{"num_hidden_layers": 17, "hidden_size": 64, "num_attention_heads": 2, "num_key_value_heads": 2, "head_dim": 32, "intermediate_size": 256, "vocab_size": 5396, "hidden_act": "squared_relu", "norm": "rmsnorm", "norm_place": "pre", "norm_eps": 1e-06, "positions": "rope", "rope_theta": 10000.0, "rope_fraction": 1.0, "qk_norm": true, "attn_scale": 0.223, "bias": "none", "tie_word_embeddings": "early", "parallel_block": false, "extras": ["local attention windows", "gated attention", "exclusive self-attention", "capped logits"], "init": "normal", "init_std_qkv": 0.0618, "init_std_o": 0.0106, "init_std_up": 0.0618, "init_std_down": 0.0106, "optimizer": "adam_atan2", "learning_rate": 0.00336, "beta1": 0.9, "beta2": 0.99, "weight_decay": 0.041, "lr_head": 0.0183, "max_grad_norm": 0.5, "warmup_steps": 562, "schedule": "wsd", "decay_fraction": 0.608, "decay_shape": "cos", "final_lr_fraction": 0.05, "batch_tokens": 16384, "max_seq_len": 1024, "doc_mask": true, "train_tokens": 139100000, "max_steps": 8490, "dataset": "wikipedia_en"}
Each number is 500 + 50 x the weight over its row's rms, rounded and kept within 0 to 999. Layers, rows and columns count from 0. Numbers have three digits each. The size before them is the row's rms in percent of the matrix's.

# down: layer 9 MLP down (transposed), 256x64, rms 0.255, rows 224-255, columns 0-63
# up: layer 9 MLP up, 256x64, rms 0.272, rows 225-255, columns 0-63
down224 104:403465523460457464499475571512414561537555580454432573428383542564479468470509446537463548547523551438516488501505534511482496483578513484424582562489460449538562516493446444444400453537471463
up225 092:503565473508542555445537526481605451600502569461536445499493500587562556514414553559480486456554538561484527504500563466564404418494522645527499507483506495491476460539530420450554433518462498
down225 089:458505515537500558480477608582532446497505438580535539482463489442508543466561486421530477534490491499412580560483444477505582497405489430611462545453450412534498578455459460573519532476479571
up226 104:557529428562443470494513441559515452477439503599436475473543484516431475485430491460458478502481525542454384464512510497463535424559431561546531522522508500431392608466502389514449457522455439
down226 107:571508510471511505552514494536523460526462566475575444507424473587462555513560546416556412452476492437566411500447556507525510510495587557428493477398509541509477525390533592404470505473519504
up227 090:541524508523420496531525509468525498463493464526502465511466537454519481433434455618524499608455575499500472367482449515493453429419456566593553495522506553436437531448431485417462558471417508
down227 089:435445514438478427428488552480535456545508498496550540468538476503484421386555568469529413560470428491460594464485434444478488542481483503412507519491542518523518536394579602454560572471514532
up228 099:510588468454464498508551529491564505535417514494446546486556501508552552505590492448582430487521511491569518484502476473543488474570570540624560416544531423440431580550493403464549420499495545
down228 101:533503464477410480472474415477570546447476495501540519442504586460477553472575415490557536465489491546574525479603560588568490516435525429504530514442509536519391493452542571468377507505540464
up229 093:482572484536505518449476601478497436537534474491456425597552500545519569428479593496532471450493474492530500516530498522514535442531538549552481666398509489588437423519416488457502522558510525
down229 088:449499529518495432551445523539440514467553541583467456432542398436570512511514457485502522524485574487515436471551432524556403500530571482464444538517569397397544465501456501484571464567581450
up230 071:587533510547550384609611442509467512510509464484511529453453546501512536454519432520528442517609556560424491590503420551464476439469505523540514521462499459459513570451575524534406463508471503
down230 080:499545447447435595371599516502505472521501447494519631435432406502466456594493484493417484511430477428475537482507476496483553500581591522517483510547506570547479564475451542538476487502500503
up231 106:573608508517487463574579499476566384460452543457504494519524547560490454435508558556545367473505449489451452510461463532466447530471541494571486505533550548561425613544567542497472478541504504
down231 108:436496578466530408430386443516448529504482498515556390439458483431529456479540468467544518474441476503508438521489499433466452487537530526434534601477588469512441545471532611550406493531522536
up232 092:508578446520533508464494562487526433508479531559453515554449470529609587388459642485585457557577418499527451514551485549565521506559462547508485511428446443450540458489536510470543525502549490
down232 089:503451497526468540443474524507481491538532508479550519450401512462411447538514468545475596538556583450519522524405452430454448502422580500639555522527490572541442487531494577516466404509443520
up233 106:557466547478478546512538446433537494470560443384422473540613428541478565539495458442570479602532428502461504397500512547551509492500508573573603500428525488538538501514537469513516509485573460
down233 112:406467504514427456439496525498495494541491485523531575505449396539561467474571493426472485487505442567534492523485548530453565485496390439466581463490433526489372544532474607482408543550454507
up234 099:513521542535442480535478484449529433461534533524453549534410529461586480413467436472501428515451507522562498506473638517421471554600513458521529500541535562414532471472419433403503526526564452
down234 096:537495534423440510516475370402517497466590497580471544459550527484393515513500534459520455524480455478570493490514528501542581537505498419501564522555412453539481443556528608555438503462475417
up235 075:548569635482490557519494536522486468542502445397469479487427531505516522484547440521426502490487456520570613519510495585492489536513476540508542483493393597486508536573440479484495403452402559
down235 078:446509429482525449390475472471419584517560525515528562419506494518421435499525491481456497479476432471532576566553437498501481525464445507515501537541450333493474573538555492540474572410475521
up236 086:603528509537573570473504489525464452547430451495535502486540595500554447493415434436437478481404443523491614460574485498458449544497442547549494536483521475434446588532436459503528474424438479
down236 089:443591490559635478486457476500455432444522573501493516488521532544451504581532551407479533467490487424454486532538438452460591504548560541476533525498442451443529561441512553450592531547437428
up237 113:495510410489561554418519459415555523540489481501498489448469553540545527524427442515472436527519529564536478527457537518467386428467526571513559545345486568392578495490454449519485520520502464
down237 111:462424494531503599455487464511483472519524489531550543473540528472457583562493507551497480531490435458490538575475612503524434463407530451448515432451489520437504363563542483600453504488538612
up238 103:483512489606534495550564558523598461515496474391488462550499404553552457467531425589527410452589560546542492479503490544434467556469515446521559537462469527567485553560489514516467550514399487
down238 106:551590509548535530456447532465557486561467578453495511467606579573553484530435442515537514449517428436510490542527557492465515464559411427523557515407534521471536462495447460452433549553584430
up239 099:525465478563470523432460476548485516519458533471359499462391482629477480443480446466545427542555501557563430513533503529543484422571471496510604445511526477465467494519490477516487437586453420
down239 100:520572566533514460451505532476443480564488492497508462480562391537509549569486497492518438501530551450440476502491615541443561547462488519546485467462467653468493440588547495475427446552408562
up240 110:489460521496444500497559548528589444468377502552487487532439578473541509426390473532483463550521599485549450565474556490466473504549516503532576458470541519458510487484551426639497538596525518
down240 109:493578446427468529516560433476448489587595561503451515488507435507491451558448441451521452549417470450492496421522488485518436483551488468465595485498547485415531423539583388566491448558483508
up241 106:543572480562582466412494464571497391593560511491510434480554614492472557450469605415539431478526459491529459504467583564554478485510459463496505509454512493490551483570477422466476576499499472
down241 102:551532478549554396453450456503579474509473553422530522521511472556553430494480394524492511497609495584465600403490470480546466428534404462491579518451492485412554540459519482534512478508478448
up242 114:567449412452518457523552481500456470571409497427467489551538551608562528434504620512479475627536439497490466525464586580467508450506506475526571500471531551552522501495484463476611502482474508
down242 114:582540515464437536544536519480468541571604442379512427485541462502494433498522483502515451442532556524442372543514562414469559573462500471561474521550468561582545484470495522496509417465504560
up243 101:505477482565522437528537461458602436590497509459548445544492458615505611537452454500467505454415461553570552525452531578529508435513416565548556511434527519477477478499456491457614527523526484
down243 101:464488540481570495434464578496525365462444538550500542478453520465527475543491513498521560430497591527431594521439492544463504483506462476432510477539393533558554448468509565617477506498384482
up244 113:538485558572491571396499510492614479473418477455439461487514562605438505457487474434543485509525402500531521500510487489553432475517542545513563625451481504478556540543539535470574432568492432
down244 107:570578493501396603486507496589438458459496454563458504378457509549406519490539486510540440620542547464465521522527565404523538512478532473545519520551523480576475570580532487521496526486532471
up245 090:562468460500512454470508486502456480521512447538454483542529416558551616500472574555577469437606440479542523548519445637588493494516484492567522550469600552519417473530472516480517507474481410
down245 090:372485557481544539485562519462555634531503463458480571487458416486581555550527549501538521498448516421461457514501523504478534404403436492458458476544474496532486513559559529530523570426589515
up246 107:564507498437417418490542485438587452563502511528562420589479482506495536501584550528435452469475411477494583516529474541539491444478495420520550521482498476579513562607546438532411492511454573
down246 111:502504479470414512479512507492526512567542551410450526529528467388433571484644428423473492516452487494513523475545458535526522441445462496500519523558390549491489567427573521470520570487496388
up247 088:589451444470405408567590494431469499501559514479533505512436480447503501577466547525560398456495431577490512536491462486445501453495577503586491490536496588492486519411519492548515502623489447
down247 091:493569484554488500457459618473555595416471573537468514423528523469503487521521371526444601448539596525461423471468564488424508510454514514502505531487471533566548454539448506512515489593448539
up248 109:487473528516464461489582570523479487546548391493570488528452531571607544476439492488591483484517478557464504540478542552534480407495586462574539437408477542471541504552434499445457440496454391
down248 110:445542549459472433481546556402421502532539474457531574497476547556471524424423550474575626578502475479483448513423525543425466575570551420444569476524502519528529474437487501474467559465458485
up249 101:481449514559547447518488465537533471576450402423368492477388576508534501482621494505498425525517469488463537382551562574573520452503539461519535494502529485539527565512449448441499483506525471
down249 102:420493509429470428471542543510501423583460460496495486561504553532516484458473450481541609427521502528556523534584581376414418498505443553438473542454502516496492515512452563522452533570457410
up250 098:520465386489524588457486500551498443575579528455463535545474567443630488459577473490454432532564529546423535450449516470496389449541483592511496532521482467540440580525492490514445502485530451
down250 096:504503459472559517582477497550455447579453462544534533521567517414451446563548464531481470521547466448475434498463492420459424534552527493576552497401558460438506541401474478426414453557413490
up251 089:519449546482481504518498445445466447478420455528533485575450493412536513487527402574493485462568554568494554486485568499460436454521601478538606448516521604574503575513502514572404552539525468
down251 091:334602484586604541433498490561594493441437577500487547592557498507458477500510496408503524570494521509447500540535483506483529450512486550512456465434483478495485486561562501551448501568492465
up252 104:546517557506529555533523462464447438504483376523454428495547461487564509572503504620550422433554536543548531515490514475473512520554586531649471490437443573467481482558486424544471489547489490
down252 111:435466486536468478466470521558475501474452453520458521553435538529505496546547520438476547684462604488440454466384492511531510425442528498494488543518463495441448436592553504509481422584510501
up253 083:551549548534603449503476455451469478487492525531445523512519509451582590503461453509483498584497564578615440414522513492457421505561410459466514516562507533535423559508414487407480428487493532
down253 082:497509437433616565515410416531433525496470483531506464462522498475413495584495498532574475577532555481449525562522491510540550543477526444504556471497579472510529469477563576556514572377420446
up254 103:543466467463516552499575483579481466509496478532557481590565512575563491529486519503462467442548487525467478457465500564517471405430446490596518461445606413456374583474537557551457485495484427
down254 106:510419425458407431496520432550527501533567464420392493509557497463499507542481467549519500533467534525588433464515534513553404479570597510464424526489436512404461473432490527563491546448568486
up255 093:521510489534360612415474539493473460467501468539449446592479480553519621490383501528542459557502500532503501483533529542489532438453425483561450553408503480431518557595475519486538501502519490
down255 095:483545526419373440499533519444450521528550529451444446440508464436473533441486540504509526508446483465371403454569556578557475522508577591487506472521447508563484416520465548435547539526478509